Each number is 128 + 32 x the weight over the matrix's rms, rounded and kept within 0 to 255. Layers, rows and columns count from 0. Numbers have three digits each.

# layer 4 attention query, 128x128, rms 0.152, rows 0-25, columns 0-127
111095117202108154132075083144094129128113111144086128135157137161114106093103094104177122135115120172134065183128122148209131088146162053182098144105175146144065112086107137144162112124051122159098113141153130180159142168010157133156139152157092161135130146198117105138108111124101129151075152110130188145080154106193093144105167094126091116142112168133135116110067197074125127188184
173120168121136130121196094151146126099090135093081132161186145133094139133179169079083109145073141153156124170140126076093189151074131142116160118122145118139139096167222177117087094127115130127165111093131125169143079094141143145193155082167147190112122108108155082126136130107137103138170090089155044112126142132157156150117114099093128129120160183156158113156138096130125130133122
066128136206106205135111225096061112091100103096079039187147090141163107136161161158162136113104142082083163103106134129132165111153111140143139086038157098160107135155107096119057142108059114171140119087088100051124153037196137118148108159149209119184093109174128121099161215116132152068135146103062127106128138185184127123092093137162141140091146062116059093133117119113096145160155
151156169136123133163133163125127094144147150112126151121138110124173137149128139118116142137132161163120106090127206099117111103172094115183130088114058123169127160101121124003120130082140144140162162066143077130139136169167161170127128159129125128091131089114184132141145135103053123153133162180139156129140111127156091105111185149120125089117134119147126217111099100154128131097133
166125121131140091114132160149138105172070102105174084146113175095112039146116143141147136166103152149139140141115122100119138095080084104157126157173120091158162085113140077128072164144150126123141175129099123175172114118159117093213123110140106116137203167131161108167127130104136076098144117188116128126108100099165175153122180079111069130101190120143089071141126118097135124134140
163155131092098152111096180091169177154127108123106140035155144205108145129144093121150123092131151118075175071083132147093146128099091149127106153213137116151167110143135151131141146067146074121145125184059114126099128128125116091142128115128071117174095141122154072176123095162094138108131078151112113101130126107113168143101135103059078145108187167102099088203185114143124161106123
102125136148174138124136136114083095117116168175092175172155111161094097115138154107070108120142206091130072164116118140162130116107126116163122136140099141069119100094116111104098113174084150126114091153143094115151119164104132146089152130145131173108148159141144170102161182069134041093121092162078183146145168105145118107108134079060118103128108093169135138169134139112127104144100
147169114072176144111130071128134107131149121132119150097204131151148169176096112113127127135126151121139152185099103082107129133132120046126100139114098187088082162082105102117139091152128134107134132128194118139115098146173158149120143108176106151165148117142103112132109095115192103150057135077170143161113076088160126085105117137115111123146039130144106164160131120129113081112152
152126101137118133150144133122117096155147114114160147144100123128099157098145098130135083122151170169110093079110150129127180140114130148091079083107124114130101098092140113155142193173121159128123136121148155124080198104105142131102122148181114096112091105148106077183132178105098133085144092138142133164136133126169099135074143152121164140111129103118099107160079126049113114111109
116138085129074110151124183146096158092077134135183093114113090165151144116190112193172127092162061092120123162138096133151163163118080116095126113159162144162082116084142114126125101167114104113114106116158114134106161145163151150106120122126087153130181133152174138160126135147127136110100115163113128131121158095114099168122097048171151097120119131121094098136146141166108141191087
171134077145145089108128137151100111153089152076130087129162115168158135096100141125149078084139117086149126169188116143077138139070075140183137185129100093136165157066104129173107142167151134130162175117141145154182141191151084145124172109147166145122145137088184143173093038200179154147194120090132096166156112100127103107093083081150098125125173151122124148086124145096115125150123
072164147170046117144127188123134107132144112144186111157111109145165149112131147107107089132122074106142136148129118130098167106143099095162100100156166181104153116152137150187099105116133160119147132162137179132147150148164113116114134085132136124110165127096091148108082121186132158083094130113125093082123128174163155127157094160155137152138070164102132135124178129170082167158169
135083156137125115142148112108107123140116172093101136129147138047143135086088148117083153121151079133139131111115183151129116115068115153136117120164179118123151093186119143197109143190136105104175163091091097114110128142140137158128112077179111120118139144112126128166147120086142113092127128111132171117122117160086116103154174093174153156102147124162169094107136099159123122126101
139126139138171121135155129142159171113085126081115119163041136139130114128136161116146142086089168122095127143088092137093113146123138140133146145077129099113108150164149161158131149135087142100121108160121124109136139126082153142089089099108065066100108157103114140123160113127103112129116089140126127080171171085153120160178117113163127133113185073157124104103126075153130167106136
116156036127122146154139106148178075152218118122122146181101122123132106175164140115117148103088109140184132073143127093142089134126138096118176098099079115144117157108160131098145116122107122140122153086166068062108097080228157184113082130127127105140096211203141144192130161196142123120191114127093084137154140144167120158148140158127107157155104117096194117138093097139110111122163
112100144124137166091157150094175106121153096115093102093116138114164145135195117133166130120145162167133092091091155115107131178135134098084134069140118150130156121166140202190058122088173066125080136188140125139157118165140105104129152078144116146138065106133164166130096086169130143109068191133122073130153140106125132101114149125111180112121153147118135132130171071136088174166059
124137105101085163102148134126190180148150124178145140124160148129111114152123110134171135160069111180155148199177077116167127174115112094106160156122139062094142096093110148091147160153174170131141139128176102127096135168111141096126139129120127131131091135101105102147131097200085167119079118195130136186163141145182115143121102132163088071139125154099091163145199163158106121088126
158126113132169126155102160129148116188118100136130113111089149137103132060117114097107163065133078122145111131161100105127157132164127111139132186118146117122139142109139152158102142097093090142074134097137173144109130107116142140107094089112115156133154137111165080099120139163157160123158147124162184144170133130169155122092130106061135092104161130119093094082154133125137134121115
125135196153155149146105184161138133131093135096165150132119158160090142138086176097147196143112096067079119093190147112077114142110104137108161092115063146094158132099102114130096101121205123090173166113143152143182131074183123107154116141088079136142121129143100180149145121135108135141170087105139016196167167148072158176131090124113115153146139104092102154163106152058154132171139
114098144114152111138103072135072130110132151124176102130168131135141090153121180096103169115150083064152117088135082150119178137104120052074112154145186166130116097116119156163121141097135180115192128110109163165183072109119106060152149097087065170137118120113126098152151156103107144130145128115071149152085076128139092119118172131122156125154073135115098138145129105112178123092195
155128187139132104138056186128146085151093093145106130105094113120121091080162130084139090150080095193152119109135117172094092221149124134159158108210143162140185075186121117094161129108097153106104103144124191095100092124145085156089157079172081148056153159075170135106130193165093181146135136142071102126115126168071136131178168112120131155142109097137236101089204102096102124085140
109089106112121162119174116154119143094132148143157142177135140082140126110143078200124112108181166124145128139138132179159162152183136141113101075200126134103134104142104094124124127098152103166135144145158085108241192115146112053128102162151088114167100130143111123117091155124102067121096129159136129118053148142072146140134154148100145127052087123126152082168102155115141107136137
160127117158152171176140182150132117135123134128164129098136131126156142102087115129157102151146077103104118104149124089146111173122133135163109084181141118067079129185123188125162123120151098111142136145122149123157148117130127143135118104181121099156117167090140122119144067158099112117103119112164107093140093144092083139096106192140117196122084141076205105151124139170112148121120
137116115101128153163132102137157132119118054145108111159106097147151137142130132139127120160164172115077096075139116077110173167112116115124123121139120162120105152134117169075143189158151120144115120123153148113115117121090108153100097080178155100085105105106084136114122156085142148157111114129156134169146056095152143143134138100095087111129156134086152096195129124135084101142124
094135132083133154088124106105107137200138110080190115133119184101144119176131188211190108149097108096102108138148083087107120160120120134140162104108118141101108114180150057115116140077116103156110191143120077153179102244104102104114067100123085124118159163026176181099074158156143146123173132142080083162168135178092177107242079077082157120128093143131105126144169146158125184136134
099160180095104108090087136106144194108160151128074193137125121140122127125112132139069169150123128131100180131123132130173203125138110127162179071114126154128111112167118129148090094082160127120128104146133075122126110178092088126179170108123081073182173096110137143122129129136149132128075126118171077096149133184162172106155128134088144128078104119109139110130174160157126105149121
# layer 4 attention key, 128x128, rms 0.16, rows 0-24, columns 0-127
119137076155129125148093170082114086147085152165121136141134078165128125096134115137148081102125133088143149135100167183171131109195076125162131187136126094116052096058129163166148137132073095148109101129151139174115161159124163133081118148102146148125191081131105095118096093067113123130088137082145195146123108119144093168159128104111084096147130050062138137126150124160148138099160
132097141106133086125149142086146113146130140122103155093105129157137140110101178114046181128156119170104166081157092090130146112122126181109155104197148065124159098121143089135126155188148094108123122135091150138120095174094139138135124136171141107103124103079138103183094115128159150165146044102108134136117154135125119169115165059150068170112173119133119120144187138114134115112085
120117118190110140167090141092103130148053154066154054111113147150148092090113121154133101097139162111103123053135122133138154130083141124130151115104118142108118143156078138081100192128070109146129094029128096063108191082135159116101158131128149133102178142222150179072139135173142133087203058113085125199134133140189125128119102144169176101097181049127091124087138122166145140194125
128169148155154137157120143141172105115167122173145126119160165073132137143184081140091105118125191146089103110080143141042078107138111187167177131181082124131128175122142095083146151111053147158151150164192107099119112106163163155176152205095130134086126122158146125174109145133118088107144134098118104081123146090177125113111095167122161160131140119152107152121138125157128107098099
171157144086135139123116120121148136140104118127133125161129171154125156152128146141109166149145135118136117152162152125141172053110095133153071191161070085147179120132158086119047158095118153152129126125156108209180148109145123194194103117105071121113143143127135050161147102094105128125223162158109115122168117141131158143120150097165108100111179133154133167168141112101130140139179
134129156111126128108109134074120123125127085157063115158126119156118131133125095121083138147103101092114124152142085116088154107122150146139123179164123109102175147124192185109104181112165153144111099142095117163099071114126112069164127124155101100125101078114158104157121143116115150071105093202113112120185095147167164109084157114078192114117208112126091120150207136093132142135104
117130159137116146051076108113147162104082165161113166114127095165123099156082160106125098107164182147110126124115123124132098113134090071177167142181113094119126134103094206133131203153069097140148116096093121117145154146099076105129132140136169109082196124139165146164181147133103091162135154141119117110126154109096135147113133110083086144134084163135144105141115096063116144142128
128158137062101120098169065132168133123161163174146127091151118109159105198160108068109117131144100118131104155154107097140118158132130137142142088140082097120101152075128206134131089125156108072147118131140115144136138176141115116110146139102165143131162097112124172155140122110144096136096145127153178149066082108111138124081130163132097108153095164109104164150109168115132118091147
110119104153154140173127138110134177097117132056129118125147131099109090116127129123144126143127173133118129126119137108101114135175127195117094148149156099136116131130170131118144141112099095167154106078154091070110143119140146160142162093110106151102109087141181123139151123119087133138151102139151149153179173159137094148079149098104125138157165088089156121130119128180147127111088
108172103148119177098154117095108187101160124099164114168113122128192137117093168128147153088104104141127038176147178199136117151148074127120124137128187166136137136110157131115118132148126119131136152084144136164095171079164148142079129138107163147156110183141148068101119130169107154110163159132174130139156122132142103163067126112147133122149140138114124100121115178104104155138147
123133097123135112141169151107096109103152149114126103122140140152137120149114167135109114120121068084143100151170123100069148070057109128173107160165173121165133121128132106133092116124149150138104142145112121152085068171139134157120146131108188211091162193089108137136184020111185128059094130090132118125128132110137127136092087069141121105168091104164074146161117153128097108150104
103149137171086142093165119141094182121133146113179119117103110122147173130173139120142135106149102139153106139172142146148157174151136133161135111096165194080123153143040128139102135074163101137082147128118125128109114114090065121146140093126150090117135128101089163068132070127124181141137154121078138117147132126100126135109143102153155098139116147102098153172162106168109133157121
141135161146118140134125157147134137093087168080129112104138161108149121169108199080100104138143158111137123134140105185128159118125151143092109086151139165152094112141134123161169108155104150118177091125141167129151116097113102177166127071143085187097117104108126156109155125142124092095111129152119098075145158187121093115155157113171149144132126189162106099135160149118145137132107
127124096136146152153110152126095115130112140081141118159089164128161119093124149183126153101116142166140083114134119134158087087130120141123157158102129090142109093158094121111148147149180106122155164135157119111137167134079128134139116088125088086134136141103107133144121158125068106106112125132104164114140134188144121121095136204165091134114140133123117054119138087161120137074130
141138142136122189196071132133117086120153077101103141062078091083119105187134152140124108126166090172099154091134101115107145165123056129139092059128110041129103183117130111071106110130136123119181094152153098109147146137224119119144087162124153077126130183155121132102174129132084133113176151146064089157202116127144066137167126125115132189145155082146151139087089090170133154156122
143155125103147173122138118136135115149150121141175129139112088153124176163129130111153100125105144115091083120061133098122106130127093092070115071111195159112184081203149126174119146098120169117103123180077098058050126158148114133112072101175158118158091100099159216125096146157140180098138135153104127107120091179158133100179140125147195148148165144086120127145156159141109138111105
078131110115090134121065122097142139127134102142154120054115130168134146151090071151162106089107094136107121172089115041113113174084132104132132142130172116102097105126117142121143179096153149059130182171121091152096157096186131118121193143101107115135158130107130067120126130138128132123090138158153160131142106091156126119110116129167104109131163134115167149183094134156110156101144
121105082100147151109065128151131177125088091154096102127087173153096098134114144184138111127119078108096133105120128146107154127129142156094153150122150124103110111131164122141093102123155094107082132147142180113130100160083163147090122144146133116096150119095111103139146082086065199165143112133149137101097138174186138142130111115105116167138137111098091122159140099105100127170134
153151158138103111130133160108109110104149101107193117096068076153083124144092098119166187122191089064121116104156088123069144094090108151099165107140141134145140122123102071082085089114114090113202170072147126112165146122133131112160095131122097077139154161156125120147143143180135127146102097111085096113158136126135130109129130112084147161133079163165116119213149165109168139117136
134122131150130054121140099135090123130063153119138130118144101148141110180129135072122161161157137094146129111217130217124143102120146154096120147122178151126149110114085135166140117106135115104180102110093120124157097111179109097144110145132071085170167136163070149142055090142067106119108088136085139151142067152100158180159133117152123179148151168119115160154134140086143111106173
137101171149138101131078144170083136155151114157072090119063152116154142127155124134130134105155094164110081132147175136111135144213152140111184119127224137127151142202105170149143105042126149109107125154138147097121161162202064131119109039112099073116156178123211135151112138129047146149132077161101072083137126165097135121168143129140127133118087114163164145069155046101061171112117
103124142094074121122162086118131169132129159101150179147123106127156145106112127146140129130115165084108128147080186143210134147145121112150131136115127166133155122116141116106180126178109184228188112140125103157093088080137136119109094113164095081160155119157099160127172128139203113108130143161133086113206152132153089129155136095112124143177104142119119147127122131105164146110138
125076098112099111097121138100122073159187108102165148116147135104085151121104108138147131158118140166141172146147122121112140132134127155148116103172104150118125143145135123125155102141129132132115108104205156123113094160154088121119181079145126092183163154127064120095133103171151184090132110118150086088155150078142118137104091130129148147162076128096155099101160114171139157128126
070167153081118142112091116111126168142141095158125158165114109138146157165085117089142138108105105163108116152152118086116083096167132161131096099146100153145092098148161127114093124109123121118160119144132127121156157171124177140124150081132150110132145067138138129180131156174147140120154121087106106158144146124106133139094116162124125077121106117113131089130152100166092136114128
146212120063135147091155136136118109173148121148140046088059209085177154150095086171157115113109167115128116146132063089153127133134073107146115141143094221106178122167112135136080113096128116176131167148131144134133118153129104136079111090141129087142153158072078147116064110163155132130135166182087017163158137105132208075168102104133154109101126116132157133149130168062130138105114